From a checkpoint of a small transformer trained on Wikipedia.
Size: vocabulary 2048, 0.796M parameters.
Architecture: RMSNorm before each block, rotary positions, no biases in attention or MLP, untied embeddings, capped logits.
Training: 94M tokens, 2859 steps.
Each number is 500 + 25 x the weight over its row's rms, rounded and kept within 0 to 999. Layers, rows and columns count from 0. Numbers have three digits each. The size before them is the row's rms in percent of the matrix's.

# layer 8 attention value, 64x64, rms 0.25, rows 36-63, columns 0-63
118:548477482508532493530485506532489529519488562486507510499496486477518497438474530501514474501498488540498471506524538511480447491481530450514513485472513474496490528493504522549457484489512513
118:526478467553511507514515536447458549496460523492466475519477495548522539504516481488520511549492504514498477470484520476476515479514478489499490491507503497477460490491526525506443476500509478
110:467501490471503540488481491510482526480558489484515506492496487534535540523498499520547506519552484507475499477483539541468551522527490489531494506542526491532481500480489464543530505499497484
121:501508510444477511496507491504546493478476542479524521483495499470481471510541490479529489507514499529508512558484547483511461491464545477534524510508506476494541502469447495496472506458515506
138:512463500525513503470516533535532482497490473508541512476499473525530510479501480517500493461536470482484528561540472467501465515497503496499525510500476472491531561501513501480474486529511445
117:502522511484542515544508468554481478493508507478495505492502494482465516489479481513540497489524475482485507506504458468482481479540530517463511526423524455494499536490487527513455518503470509
111:504487493502473490459538501494543498467487474487490497488440476520469489474493449511528516507523463488480514516507527521500494504511479511472494551522551523482515481475479485501433509495553494
096:510527546521521493521499495485507468447510502440481467490478501517494540505509504483484487458509474512520512487464457513533533480493495524483502469518492469441535490481479545493511480454490511
126:511536482443512509516463469508431513500519523478498481484527469524505468512530534527489531471475473498482477493469536534473531505513475548534496487530506520512476504523472490500474480505522497
097:483498477505500496479531503512505477490451507508468465535503452500479498520502516495497546485471491486494509530505534522480503487524491523520472467514535520457486499509456464478443555548530495
111:498530460427514520501516497529501489456495503537481484517515518481519509546532509498522533500478502497534515516470487473491512449509518501481525500522530545454509504492482478474529533485452502
112:508550508496506493548494517540464446480525482537486498492498517520504501502470488518491502464519471463475504518517465544507514517513485512487447511501480518507501489506522440503533493516481433
127:552463510490478519525481516468500524503489460473514520523517516493520520523569539467490475492476487499547461510489507528490483485463536522515478522499473528484519496553504484488511478522529475
103:481511547486488491515522462454541487439518480455531479481479534466481489511469470501507466513474506506493504493521468522518516505503523480479499536478519468469509447487488504540493488514477537
121:472455524490492550500538471505559483518484480515523492498524479466486514491490536500505494552494541467526514461507476489474528460499506510482493488450505540504454526501493493530514497536510510
105:511475474464491493480507545503512498494490493510460508543499502496501492541517520472526489504487443532477510517515494500486488498500554435481500503526532533510541486507436468483531538486496522
110:480493482470536504462498506520515483500515516526487526532529482497497512531499524481522492514531554514494509573509518438543510485491502497478510519506492535486513487523510517456494507435469472
100:497537522479507504469474537533504490528515549481507477484474448474485471487522523462486504468458497497515463540494508488466456493503492486482498437462475505504485515459486492545502485493496499
124:517512543561515487517497546485519474516506517470475481514467487472493518482483502494479473519520494499480547481487500487543503478504500456464516507517493536516510500448561470507551513484510477
112:536535493499487523509499526528503462489490514514500489516520538466517503498526478492451533495538494473520505500488498496467455508506513490448480513462467551520485485475484422498509518483531483
122:490482478444498531486482476527528547541526473553489480498522525455520520499476511530530478512529472488474517476513510539494516509482511478530497479478526485539482526543479491511518540517492520
120:459479477481496434436507515525530480493477527500499503488507476550502439548491495501479521498454493510514479507532524465500507553529481520494501498518476512507471471486509508478512501505479498
125:465525543522464496547477517497505481510463505509458492534490527485517465499519495485477484475520481520537538527490533545520470522470467498519465472530513466495522499544499498465504533520512519
109:532496536501493483494491516504474502470480540465492508484484526507483458491516465507462490499530467514540484481513505502485421522479492481524494500474538492492545466431519488519493494511530517
104:478503522480469498502460494491502480468504495518518522469504525513499491532492467503466483534489546515513482488562469528498478542490504520523490514504450495528533453476552531469484479475503535
125:511469495506496511452527463501534482482494486531511531488449483505481486535475508421506494493502492542480533516536516554541511499483483478456483525491514501516490513494465511496539513496518480
098:535568475500521476527481490525500505502484549486502468506478474521490485471469520484525491497498474507446517483464499544530517478505467493523514502495522476544503528450448480508519501527488496
110:492519495521445479484543465519520500479467494531498473519467491549563466494506494503525508507470478475545481509482482526468486533524500491507486478479542459476496549503496517496504495528530501
# layer 8 attention output (transposed), 64x64, rms 0.219, rows 36-63, columns 0-63
117:523489494487495507444502552506470494519484480495477512483496489489510451487499508461480514547535491478501502448487491509527483468532510434517491455485492482490494490498538488548471469466475501
125:544480476482478466518481560493484521515492520493464485430488457473479515522529494541509463507526518514526527479530525504502504515486524493478530521528518505516459489506533491507463488475486526
106:462515480514520482487457499523489504479516477486524468529503495448456542508460479547504448530493477498488491519494539491470476502534511484547542516521515493518502526494520518520497506520477454
113:505503471480482509477508456530503491466510491490535512521503491513483492463551490475521542543489509455513520441479489508494495504532461508516510511500519468475562546464498514483535495476515517
146:489483506495514510533498522511461481530524479495478508517565483543521511492497506462488485498503495502466520500560485497449494472519471457507505506468511482476495494512500576526481484467541495
111:468522504499519477507542471478501488522452509520479512470541473519476529518495514473506520491478488474499530506506467540475539478510506469532463501466516482439506506494491455555492515515498462
118:505483467503474512510555501499516504515526520513515480479484482505504507490487473548515447534485533493528501464513504522443517489532499500510525513511509481479521476493534502535520503506596494
108:535485499487464515517503499489476459482537517527479520539468460547466539513488514491510490466493514482483484507494468577506533518495511488488507498498512533481502516492481496500510467566459494
124:472503478471540501473469535498543503478506500460543544506531418483471507488476486527498456502522483471508494527480521515509488517518491498515472462504457525512498510487476488520489522537509514
089:516488472487514516519552512500518505441500504490482484484521457513520503509508507495544424495494516490515547497506524474517532509466526497534489467504467524502508494514526495473520500480574501
112:514505501537484497484527503491533517469473512527519479554522478533491575497522502484524497462473486472550500511463509477465524516486543514497513510506476505514534484481482486467529502452476518
113:469535500482518506549517516502551515503522472514525487517513514525514452508469508523523471468493454504454504551506507514458491482476496527490491542484457481509494468502510493544482482523470473
140:538440509495537506535449479506531516511459484497506501506501458548510500489511520527503506548517493488474443466488493488550515491503508549486510489492480530523516505515486530524514492516491541
101:506514465503454511498556451512457484525479485505497469505483532517491514497496506481509521512484545535503451520448518538511509492492499503494498543492502489499507517492507475553516509574504514
125:500484506533501504484499431436517476495451501509480467486515523444530499511532562492501487517477518516494514519478476476518534490496492479537509516496521521533476464479466510516526488503517513
116:529507523500515481472529524499510509519505509480481505506507539554526539493512480518495478523484468447457472450496548460486495492489503500497523506517505495517547474464529493444550505503505487
111:510499501510497490504544490528505525511490513501506493523517537504442529524509557506535494475496467464476522506531459460506483493551471499501508485538483476474527491527485530460529516450492527
099:467529505532511468473461522498499484512516471503517519505494446526544423526518526470504499453493536497495524485456494478523475477529484481482492463469518524488528498474484503505524522486516507
132:531483528541483483486474525521479510529514502505480499531454531509482472510516528516511510514496494512481570514491470511463488455442497512471531511488489514502493450505524470466516480532493461
130:511484498509508483501506497488535515498480476528546499506491517483546501510551493496500503474498521465441548506501538505449474481483523584473499478470478507476510493459478489499487473497516493
134:514478489501555511497457492490492506482474466519517494502548571475493487505495473494463496496490457481513482513500540481512507530519529461535490501467507441528499488464501491474520541523512486
115:456539502501456479498502542504486485493524528484521532432477511495526510502483504474529497472484496512495484514502527457494480521499504514487489486543474518526541506521465530518532549464547493
135:466484504486508541579500560520518502454496513502482494531497539521493460486518509495509518512515511509500475453523520524542483510471506505479506466479479499491513510491488483425511506507522489
105:497504490460498512486513516491468543478485462467495525492426525529512490505490487527501543510492527496507511471498489529460475504485471519496500464454514544506544528453520490536476515476512484
107:479544479473462525516507449484486519512490522495542534526485537497517485509491484508509552532489513491502457539560503534527453500495506506452505502509500501534489530505502535520497514463486520
132:464492510489483474504517462539466467493523481506489476504431517506519490475503526535466482501499482476473468521484513509500514494501471465518504534501474486495497486521499498467584493473552511
103:521528514484505490487489508507492460497525488497509490495480436493504469482489466529489501503510485508525567511491519520492518502494460439504484492487473477518537520474516473443511462552498459
109:528542503522461501540495532536532496447491479500450512472510483493560498485486498467482467511485557512530489495507537546504511490513501490532468499487511494543509486484470522492500503499541494
# layer 8 MLP gate, 128x64, rms 0.394, rows 0-52, columns 0-63
119:486538496513507509461509519520465507523476517455534511516489485496479529529477478562530505486500518494460465502506498517537496498453511462481460508498511477485519444535495480481551486530494489
113:484480499452541450485490510489462475502534546508500490515503479531521483503519508501519486510566473512494485496491513494468486458454503499464499509457474477462523525527467466523531487500521521
097:511535529510510490515532554530477489472472508461521493472479490462455509533488485521492478465466525469516509467521455487542504473496475506531514536521492524455524511506480495521495516461525506
118:460526495490518518489454499534505508484481481486518511474481524535490512563495512508516494528518516489524474439481518469456467430521490503473481526509496468468463485510510464495519516505492512
117:504533493504520536494546535516514521498483480497490507522483501517503493540506548528462479525555487510511469488509509527482475466511488511488449512537531493469480461509494448497537531498450494
096:508541468511537530499521476492460506508453476461499482488465480491509490462523497552508501522477467474522484493551501487476507503460538487530511524500481496489509458491454491501536546525499489
084:496485481463510522484526489503521498525509479548540499453520511492502504477492487521537500476491481554502466489508458533522532525526487513514554530497455514446490461511518497478524541503514510
098:519512484472521530485515539511487480472477508485504504543518477507526466452494506479491494502511488534490515456494463433472504501476561475462497503485506472534513468518457535503480477480511521
099:545498516494522512531518538515502521530474479467496506511446490456475501515494534499512483498481446518508440464510475480471549514553533504511483501486492532514518486490508524506509507510458474
112:486472483494499465497534501514491514482475531517471495507499454508525514485457493510453524535496451509464487511499488471564479539486499518507487490523517480470488495497440438495506482490464495
077:477440539538482507487521520504522479490471515506494523505476491485519493516482470514530486513464488500518488502530451553493488514526496509541460549493485515472484523485487500567499513512482545
112:522503498511529529491499528516494494503511498494494512491472499481507508449478518492503519535501479485544490533504500475463486519511583476498523529503534496514457486435478499464538534523460518
104:507512474463540508537472495479474525518489474517504471461497443477488468492526501495517499537482519473542510478500496449499465435486482502495515540505515461540485519469502491472502517524509485
106:519510493500488522545501512520497498489499472472514519520472466498538527544494492504511498545490520489470528496489464504528569514481534441467493519476449492468490480483512496465501531497457488
105:499504482501490509512439510483508460512501501502511523450484487517501463523506503473477533526473518486498473501520513505460529499487510546453486539511586518522498535499515489458473501498473490
089:469494515512542448520494497511501505424510465551465504483501480522509538472505499512470500516528555494517509503505516484491506492512502514479487562503484484540473474515522503465478508463523514
076:465517548502515497539507455526459498578529536484515507472484517488521495500518447532513493496516487508459527518482529500497520507474492458520545520490485519488520497479486459517502506528503509
091:525511542484545509483511475468480534531513527512463459517516445498482475477463452501513502537498464463514508492484541476512523504472515494477521477508463445482519492513486507486522489472496518
105:481520472528494529526477511509479452488513550484515501473516485500490451503522492502495522530534460567469503538470484450480516507485511514501466508475495513518526519504491493491490548519469458
094:528513510532489466536513491534443542456466508493547472496480510505498481509490512496516495526476476522478516491525475503517499487484522530490489504587520504490497506545495537513464479526482507
095:477502551541474502500488484502497468518556499500477485501496499543485512475485527541550478495540486484493489486498496520494463506493534472519515494432528513487521539523444516512514485525522492
096:510498505445502491532484520443493480526523459501462496468473502501483485466497515451482522495498484481509478511477515485484506520490529468516569512537506483486509491520487444501531459463509512
078:481488516478533516537464530476521546502513462468471511507524471481548481500483504529517475493529536553477517478515498495475461492514492519515456542491540503496501484472486517537490477492534470
106:490503503510537489506507549485482510492467479479504466489490492526501481533477512539518451490450446479483466522488508507518435484519492480524486493533499507470494496472464482483531463498512552
105:498499502531468531524474512483441558491474481509497483483516487508466499533465457467530495508494492453505466512525502495510524469467481512498483525491532501540544502525506486482540554508500500
096:493514553497510507510523481481491489526464496524490483501480483457494512562513464495515469542521441581505466500485501482501510481512461489514526497508509507496526497494486528492539465523519477
100:504522520555497494508481495499464512511482523523472483461525489498492488486530500507504545457475527472494478525544523504489504498531516474497467473541481549469490453450511497524537495525465487
121:474502487501503493473553555503505472523471503486493477528460445503475519465473504467498459468491526507494497461556481473499511501532523501497471487553472479490491482537475489491496502536508506
107:556519529524466466485525476479524514518512491495541488506544487493548507520524538497430505497529501500513501517502469470503515508470507505514459476544518496505476455516492516469488482542501486
103:471499479512525443485521496484487476502480517511512481478504484493536482514472511510479514525487482494542449507488520447484552445462497528492485501520486461475512474484538457485474511483498460
107:489516499578510486475487481469507488483517493515526520500447496562490499493477506530538515528533476508524509479494509517470468495488538494457451491519493478493504471498481546489501542475496484
097:486544497513534535502499536498505520517514484488520507477492502523495497537464504516533463513518493485470492501497484509502514521528511513504541519495515530430524528534486497485587486522500550
092:463515509497529475501517493446502528519515493496533449457499506506474462485513489527560498473553523541449468498509503498496526476486474507523514506514482516470487517460504478480542496515512489
113:534515526516508451477464499458534492495504518499484559500490502488496496525490530553523538515512515482526527460506526498488484453533509490513474551547508460508488492517481457505524496517499515
098:510508470511502531471501505545494506461490496512465433482470509496487466510481507462480515518506468530522465514462478530503491471544536483511511487510562505505540491537508464499533498474508500
096:454520503514500537515525486509457532461488485499490477522472468470526523487497521524493454523494447470495539524454505492540507493547531526489469520489523520465477502499530516480502515522488473
097:492489547477541462503481503498491525505515525542554498467445495476505507519513510485571500534510442495507491488534493479512482511539488533506510487524531525491515464523498495519481506519527492
082:489494518496508517535528461511505515500528484524477484507502499496499506467508522504518484538486495486461456490522465460559505515456474549531485515495547498515518468490497473463551502551483499
110:538497498484442489468471486516509490519488504492468504515532497489484469555483454467511494463506462538503514483502558509498504476468508519454477537498518468469512510477471534534526501515506508
103:483497483515483458482545528501486467459496512515487485526506482519538527506542543484498510505528516485510457473488465498504501505483505464505479507517510452481493519557465531469477547549510501
098:479523479524503503491481501476467513530502484461496487496520465501500554465498554448526519506505538480519503524508477497479516511499512544493485545521548477485548527509479536523531463510499476
083:492466461490485501511561513485513509551503437490520509467490499504479518504509459478521514474508539532501532496493543498560506480487523531523514482489482479457469497479495533515537514511495487
115:513540510474539504502475508525490485491476497428454490473448470524471512460517521474490512500493492479456496472548517507475515480505484446516511522516487517515499517491482482466527506514480536
099:475550498482488546504470468488530487495528493534488503487474483544525467500492496546500469518508513509487498489542522491477517472474505505471478529488524478501510511500457556468522444529516537
114:526508530495476483516510487523520483514511484467470529449516514513491479503490496534512573540486500474501544484486508447542489481505491529536510515541479466497513497446503511510520515540486485
074:450505531481524495488446516518542529494515476474520462527488501534491483513500569486536481508545538489514488463533470485483510471501481496488459492512478523486529465475474491513487488506500479
099:528530478525528498485507518510471491469499465487522433508498486509443496515484521501515450484504491509541462502517542484499544490494455497545509511507501496517530518485500477451497517454529496
081:537520486498467536515508546537525513454535504472489518493493488493436498509447555460529488489504530503485538514499512511502497465507499484524501493511513548472545515480482478496499479530500497
099:504520504545529465501485540524503510503481472438470478505508479481500496479442545550494484498515510533479465498494497525516522444480511503522491479498465477482523467494492504453511493473532514
100:491514536513495478487502506521488485516525433549494542432517492518490511548514523493534466542497504517487517522490515509497491474500459519507534477458489499542514511523503482488515480543528502
094:505460514506532509482500479503523481512549526497488469445484485515484548470529466490513491492520551529492511499496460496496452479452515526475494504483453480503528514492494504560519521492475506
114:465495501524458484511533488495501442482524509506509499498468459525463499466513506498522513508542473492552505508567507493483494493467507527479482495530507495506477508491475482533516535499428491
089:465483492548543514509485466473474479496483479495533471496509489501530527503472528459547512488546516520495520520522515508501459496532474539510508471499451539478529533472517502471497522538493510
# layer 8 MLP up, 128x64, rms 0.35, rows 0-52, columns 0-63
102:484445512498538433516508511499501497465536493519492498506469480517499481486443493523476472481544472527489473486482469495513480476463507524540498524526499532509477527498495470482498530488475548
099:524501552488476516485547452526511474541540521478466530542503467473513532516489488508485475492538511509511547542475480488521501508519550483512467489515496470501529473475488509504517505511515472
096:512458511441533495526522472489491444537465480498535462511519529507510484509494498515525484496506457494487526529457504490547499483512535556502486476487507443500465487497508509486489496512496474
104:485496513467482479502491495485509492513469499437460552526504469501500493490503493549500458505512482519466491495456496468547468495535524469481482505499464471435499485518489489507498518467467516
103:480495505503521535487488533503492479495518491521519495482469541521485519526500533492551467492514511487481494528471500541519455456554453520492518506485500486504494505550493424528480499479493514
102:532505507527515534547515494531479507523484505487488518487455495492499452514464449464558488513460490505497551536523461486514541526511505495488482489479510514518536509526484476479508475494499538
090:521498498521531509494490511476525474524505459451481482467487502476504455471485482483491466497462546551493487456497504497532474513495477509482506502487471485437505510445488461472506534508503476
096:485478513537520485555441525523508497487519520512498529454549521502541520503501513489487531495480491500491484488507504564520492515527539515496534489543497514471461487475448514527514508508490515
113:495511516458502504550505528476485439518547510513494520506476492451532514528519515506481458532515506528491492481483443469448517508546512489469507493478481511498476522468479509492522476507509524
103:476497497493502487496484507518471487461520463452479513505544528469531563495529523515528513460481501533513485463504502487548494526491511492530490473537459464473486505556522480510517498500488489
086:469487482493488507497486488476494470495561454461498487467501504501519482527474463488488527506490479539493496485508498488490487454451543514497486503485520464509459576461536516485479495502519515
106:480522457468478504523513554443527521506481508494512490553499459486536465516505523534511528524491512491482459471494526505477498511470463522496544479474474458500532503513505495491500512518476467
105:472473501479445509446523512489508446494491481522457512482534491503476503505507498552515451504490507490474479536473523520510569497485501517482504481498485478500537464495460504487520507480472480
103:510518524505491505563475459491503508511526517540538512487495479502500511518454486483483473550501441461504524482457494469519521489503524483469518542465468479512500515448504509521528495488513500
096:521520497507499493488524487496483512547509516487466497466517491531499554504491475533502522483499494517556507500498447510554489516475444511488495476506511546498476486507491528530560487518501549
096:500478505500483501528501531540476543499502481509495500462488534479485493519503522484473445489491511542508482473520561458470528508497538467491492426517482493482503504534472479514517508509526530
086:483488504502519475538466500503514495493497548542490510484528499499496514502554467464500473528533529473453492503508500492578498487513516523523507481497526497476534517444455506480468487514488513
107:541536530509447456506488487476512533501491521519507533559502507509512538491507539497509498472489521512460498513523500494483532527551550495544520524486478517533527504500507517496499531525525535
093:504517507486500487506473472513525488570494492464485495447506516514448463486507468486483543496508497464468528512484526520528541527459508479460480525515521454492460494505486492497471501483503530
101:500479503518502491486493502506521440517567515499464523570491491513502508514491450499467527474498484493542515472508530456490541522524498523537501486489474510509505503517487476477505506555483515
103:502534502554509488536509494568476502534484490518459499490465491485487532495491528495478529524488486453497478491510483452510506501474494511513525516520463488455497518470483523572518489501517504
097:531540480492487474507521498485505458498444464540460505488504457495490465481480519484512512509503459426523467522517521494524549518478477479485502506480505491519508501494528499450525482498526499
092:506512535499487510471501474515510487529542479497461507517483507520478513500463526535482510458466487535527486491471462494517510515512514505542493536529518520483494535495489422485536480477545528
097:489511498445476501508510522543520534529473518574463476495494518465482495517538508526490470466504500494519495494525476534481531486497519514507508489487540455504517508498454473521506470462523526
111:499498485496531543527485501490487485511496520533517469478522517490464505555529510521498507447459495494547445498538500473509497449490494476496485490489491492523567488510488472495459491468524495
099:514508488523525478512499487425530529507496494526459498474505486549485501484492499479442497476516496484533527495496530475477457500534484494531500473499480475480476478465496522497513436460494502
095:471486503493488499495526540519499501522455500485471457514516516539478474490524511447496540496448495506507484479521518466539554548508489507496502478507474504520496529467488433523497481496479500
109:441484482487500519513465512473492470553488508479530459500552501471530482518475474468486521506460484494508474491498496500481467465507465488464553478538492483503493485508460523469482490527509482
097:457488502501496539512511502549497489499511475453525486511482476494520492489559485482495516517491540463497504542487525526484468499520528499463516529522501484543452524502494453495512525452527528
099:526490465540479486501489477494487473472497499511451485483547480575535438517475545540495498515524524543518470497479514467480490485524495501491533491494527524497486472514513518489488520491493501
098:538511524525522518438507507490526507526520497506533485498478507487476521545514492515449498455475454542531472531493497518448531500497501485461499509493498511476477515519482508486447510471514472
103:479522505482502537524504514481518496493473500460505471527503488527476513483479486509498477513480481482488531520487487451453447505463503469538503473491539536462471437493516532505502554492511500
101:508491507494521517438455508482553466539549504498476470489467534518532557526476508491517500489531512498473519489485504523497506478487530475467499514504473476463511545476514496505463488478520510
118:550510468471511493502497509505504460521487514500498470479540493478478498538529471444490442498491508537477511499482498500483502520471443544503538505470516513525559518523530491478517519504499512
106:491508479514522535460498485490487483523527516550502478519527502509472497506515462547509501498511533498539491505488485486528476531510488429507457515558492492484511461484469480482511445487526484
089:476494485492489511494473526483504493505491492509536478540504485498481478507490453495480514459510486470515498478460490506501534497489489525489556526518519490436514535560444553530488507478482516
105:551483504495487482501514509475496512503522499543489499523480510522478492506546500452524489481508473545492478510470447503500484471511532498510535504488472449532537497514520472565470506479531525
092:457573507529548527488490533489504518514487472525537520471530480481514512517525501491524494512486500525498531503540478498508514487501466466488496481491538514537491516476525451539477541501526514
108:482526547455501479497535523477523499505528492480522530478548520529519516467523535497504505479518519450484501477529484483534463502454511463503516492494485497524501504492498437517464498506503449
094:508488546499494481510462504510492487453527458522490500502508487489459521524518528542517536547486529491515510575496492526492501484544451526501481489493471499513503506462525498469458500469506502
111:523504494525487523499539527493463478469504476491448520483556521521483477505507470524518521479473485504476519455518505487510538501532527543515555534488523448519504512502490546523507523496499489
088:526485497493508466544519455499471515494484456511516506466539534475471540492488485528470520490509510518480535518488484464455474529522519498483469488491550520511478501474493494456484475510557510
092:515538476508517500516512503485540488556462502511533550467518465520523496498445495517485454508510509511497484467478423470513510521508521474452500484500489477488490473513490503495524516505525522
114:453442536506500503514508496556464460490479535470554531520514494521512529498483491511470483484460490516464516494450502535500525511488505464508492514532496505465485518477510459491498530518503512
109:446471505481511505513467529521558516527476472521503505502488463495461500526469503521472526515488504462514513506487483485492497499476498473461477544504563516492493451481462526499510503471545488
096:481531495474464483472507485519523537473497432488469527486474492473521483494495482530503506503484507457472552462502512488496489526518510509507567489464497506484506500553499531507492522493448504
102:460490519488507546444473473530540488543512515506499463514501514546498481519494488473503462497516510522500506436515479504492482524510515536491490541507518487467496516514525497513523505539514438
105:495498477507579506521476504526518501551472465496475526489470471519483508516485495496497475493471509501531453496509503531475530508517505524512513517483495508511508481511531448493498521452425494
101:494502525524531492570541490527510509533515482530477516510480477515475514526550482519493486477503540476555445490520493520459477497484516470517486485505502508524517466526464497493480469475522507
110:488501501511531465522536540502519452537542476552523536511514516549507486551479485521504486478499526500539505527460512517536484478498482492506510514474485466493519480510508512536526460503510535
092:492458521496528500511511496498487472484519533467478495492508534446518522473461461466443470499465471507496473496513502494544509478484500491507507537475486449465482557471493483473481513486512502
117:489514496512495547476542518503515519493493462486481462471495530454461511502442491496524464543506526484491534548496477517526459469486493516492446512511484480501492482507538498455503498481516490
090:481473456483565515509500483525464506494529535499555510516478502471529493528477496501507468451492474495455514507463484518512477493513490506477446501477521502484509488501452510502503501527484556
# layer 8 MLP down (transposed), 128x64, rms 0.223, rows 0-51, columns 0-63
105:517529548483508503500486475483536480515484478483499474549509486489501505471509552450520495529521544519542496478497469483480510473554506506507531501489496450533500498482489491450519477480531474
104:464520471515477489539483527511537540451488484509519461484498529491497483462495553472512495491490513458496488486474514523486520474553474483470532526491508492507528489514525517472484524459457473
095:474460490515476493468498436455508508489515517480491512523530488496494490512488503501550427518495507464495501538495462520537449501480501520511517471511490501502495489468503475455491482505537461
108:511485506503486507488506535501470541494506495568555546501492454507465500536483524480482519515466506504469495481475504477525499476496512498518490503491509433503523498486474481535525453495506551
105:480499467498479491470519478503505494500502535484498495502498484457508504526525524571480524530545498519485471485468471527529479486467508516486475454481545493443526465520510512532511463485521490
100:459491496506491520530523477468488462491483538457516489513527475505497490520514521494507480511526491533487513505477443485511479488511481535479492501514482494505515477468484553488498565546508432
095:498473512470516517536547510477499470512514453498484514504497456524507469542440528508507504545486490507492453525523515508464532458515489481521515534500457518538533479494492505490486475485521515
097:561518522495453475502532510520483501503477520477505500446515492499491497533520512492500519555501540507488497511509489462518489460482531532513445522505524489533513543462467537484519504524486507
111:477481505448494471517486521491529485542490519502501480535470466487534516515476452477498461524547501534481489496516459467456520517477499458521523490477499499515471497497478503449485522505532528
103:522516477516456510502471509530507521518508487553531492454504479502482515463500511468500497484514495493519488461510545504493551517494496464451541484520498503457460462554470485503489498477511475
093:482501493499497520471469438529537522476512464473476500521503501504458498504509507543530533460510521492532468471470518502525502500496491508473486465482534493518481488530517506507517477451569477
104:522499533523482447520488466512506519479500512506524489497523510487511474519461481484510445455497505510521485479509543516530459465505483531527476497509490513472500544507519431506499490464457523
095:488514500500534494529504533502482510511493511481489505488498508466498505468493451486492515501524477517514513514521503502475467491535517549507485484525540548460538521576449498504510500503468438
099:530486518481442499482499523491490494529505500523489458496528488523550488501484484529491491527532499516493475535493531482540545495504533462505526464491527536516495461551472472503488500491555493
087:507504516464492477494520565480482487523496502454470522509515511515496519508475516509474457480477518500457465533472521498516480473512576529519504514501532485500459540476490504471529486495470518
094:471485524483511507503507526484495472504480508475495483513526463519507491498482504514486541469557535537451514458459496537498500535505535465498547575494504519514481518510483501490496467473491505
082:465501520497499518499516529505488546465450490519496502512472500457471479499515532496478489481461470465520521529523480517486483507563538535509515457539512497537490497493547522503492537523483513
106:488551517478505467488523462500519532532473445493469496504507517511504509550513521521509528493541500497498458546483510502458543522497488489463479505478484519464485499451504518499547509523518516
090:493524481479547485464513530482474476483520507543513556529508497537476500520496518475486510477536540525503499469532499490480476504498495534495502465490511470509523517536500449510470458464539471
102:489477471498473549500479489467481488473502501487507529532527526481494460452484501513479498504517488482489465491526531499558537464460536496482544495490450498482516470496515489541510537500525476
099:448512539478474464525461514495518479535508500482482502468503449507491539520522535487511463502498516501487507511558500482509492462524496502516467547485480505484489485535502483460490533455462499
095:552491522461510446544505485515492456515547505509485481477466506508512469453499482449487471509497510509529486477469520488488514491484491486536479499497498513474504508489483489446541513489444499
084:480517497500525535555496486466517511459458526498551531490506487460483502489501537499543490549496520506470504523536498511499493482485459518510481438514514524501527457485521513515493511539512485
097:464482448506508541536491470480500494501510499499520561494459527494449504467460489494485546511562496511488491464498513478504502499500527527498503490542479488501495495520514515463540476497543514
110:514473548502503498496471554494489464522520542522520500496503510547486552526485494494492511533467493510487541456481546541521481508505532519504475524483522487466477489532519541526493527496485485
097:479477534517507478495498470535499476537512485489494442544473535507473558493519500488488445509462527517473483477482515506494493504498520493512518568495480489537500507494461524501494509475467468
103:503502496527526481479473463488500484489475445535454500465512496516483494457587460507481494475497523506463476500512527507496502500490484500480507449515492497457508492458486489525507523533502524
107:535523505501529494508451497501486545497543483549523540494485458476466534539526513509493510453489481538534512470509455496540528509495518494494495516500522526501498509491521512518493489456548514
092:464514512488530524499472507487483493473448493475514545520478512518506520483524538500534498483479517527478530516478470496487499482496559489513484514520475514515539547478523493498513453542551540
095:514493510478502490492495508550506549537463470415480484512535480486513485517510473504480489498487544470489509483497494507508501472476513458470454510544483449473485481504488505506505490460504515
102:545546484506523485498475539529497501506502508504505499509525527503527503491500541504490521456479525544543515504502501466535500524508470523524512458525525457483494470542499485546516536538521537
102:480486468503491537534471488471502515528494515476477459493507505479465482514477455502505508554520482505464518510462534522438486513524538467493511496471501495518524497530477527518556464492505482
090:519530508467477496502491456493509464546465543487511515532481481483491479514465484526469474486500478457505542495484488504514539522485529543477513493499480519549489495476501556501450505511531496
111:514499504484490511472500537581456535488445454483522505527509540483505516561544481510491502497500526508511487476514474477504532510513502502508519529490480487524486512501464468509484543517491514
104:521546446475499485528481511490537526488505497524458537535487500488525515543519518545496466521530485531492506473503501473483513503502495515476471526475522446482517529464485502531509541520531516
094:488510497484494518489493495474500515497538525536545486495480511489515509470488424462481479546474450498480573499510465488494479541478499483505539477484490521468502505510531525504499527523494508
100:471502487468543532486496447473501485478521526493512523503475506513490511498497450477459512449525550503502487513497507506454543500456522495485513465482534511516474517530528473478507488534478465
097:499513506503488525497522499522459530445458482493533537515506456489478495487517490490543480510493496508498465547481457517487505520510476473512468472517502499541500504466514508470501537539554456
103:519539504491542502519544535474475502483489473543462483484488521479468469470508459543493486522466491491511513531513476513492493541454486507531498483484480491499487542453487519490486515456465484
099:477496507483511520513484508498459466503484535477543480512470520489518449544491513535516500528485469472507488484520519500534536495451482497490465545490503480490534498468496504502465557542505465
111:532503467469491441518520522510497517498535506437463481521503518461532531481532523498458498491517512471476496493508543498519493454479508523518464523507517496496537530482551494504499509505501538
097:487469463491492520468496487468515543528520554542506539500488522474509467514525492501512477513493545469531486486474479494485518495473530490480509476496480466494465495460511510534551535483459519
103:484479502508521544538467471494487459503543478470462457498474526504470464486507476539494485490541466502490527481508524472495462517520517542505520498515531540473509487478482541498519518496543501
106:559533517496466515457494524503519498470445479467477540483478486446471491530533462523512490516484482539495495477531474474504529506470513524524512487488513495526476550501518509480507482508481497
110:498453508490501483506491507425526481529508505459511509475497495476517537453440528516535545479504499508527508496490491504487495514527525520509485479533534507489467489498497492429509499490527475
087:505507471500462490528506472546514555522495472537511445501490499489546479491461487450487503516548485501547544501526544462498488500519496508511486540497524506476519487496497467511484481490480490
099:539525512518543504500518471514554502476494504511487533517551468510508495540493495511505543486525502496477468489505498526487437491490447510498516494524550490443444506475495494490505492509516495
102:529517471498466449534501485519474494479491482548493513470495513519508493467469524491541495479545576488496503484523549465485453453513469491507493521485533493492506511494518506487508508533492502
104:495504490499519518467487523489503506495576510500469528468457520485484477521506516531476493527502529499481464488464549505544499476479529475503475484468551500476482491487495515484504524525549460
100:498492529505476466455478545522515537523492485511459532479522491525494523454495573538473536495496520475473525516503491549486503504560500491492489493511488492474473510509473485477511525490483498
093:540569487507515466504489474505533539476476466501505560538455492453519471542474531490518474519540508467529487516501505467499522482508482498516533456493520508502493493498511493510506488511505488
122:505495531536520498530531460501486445508536536500495530546486512485512498494487511492512526519534451481509509492529513502524492506521524511486471478510520525501512496506514517540475569487457443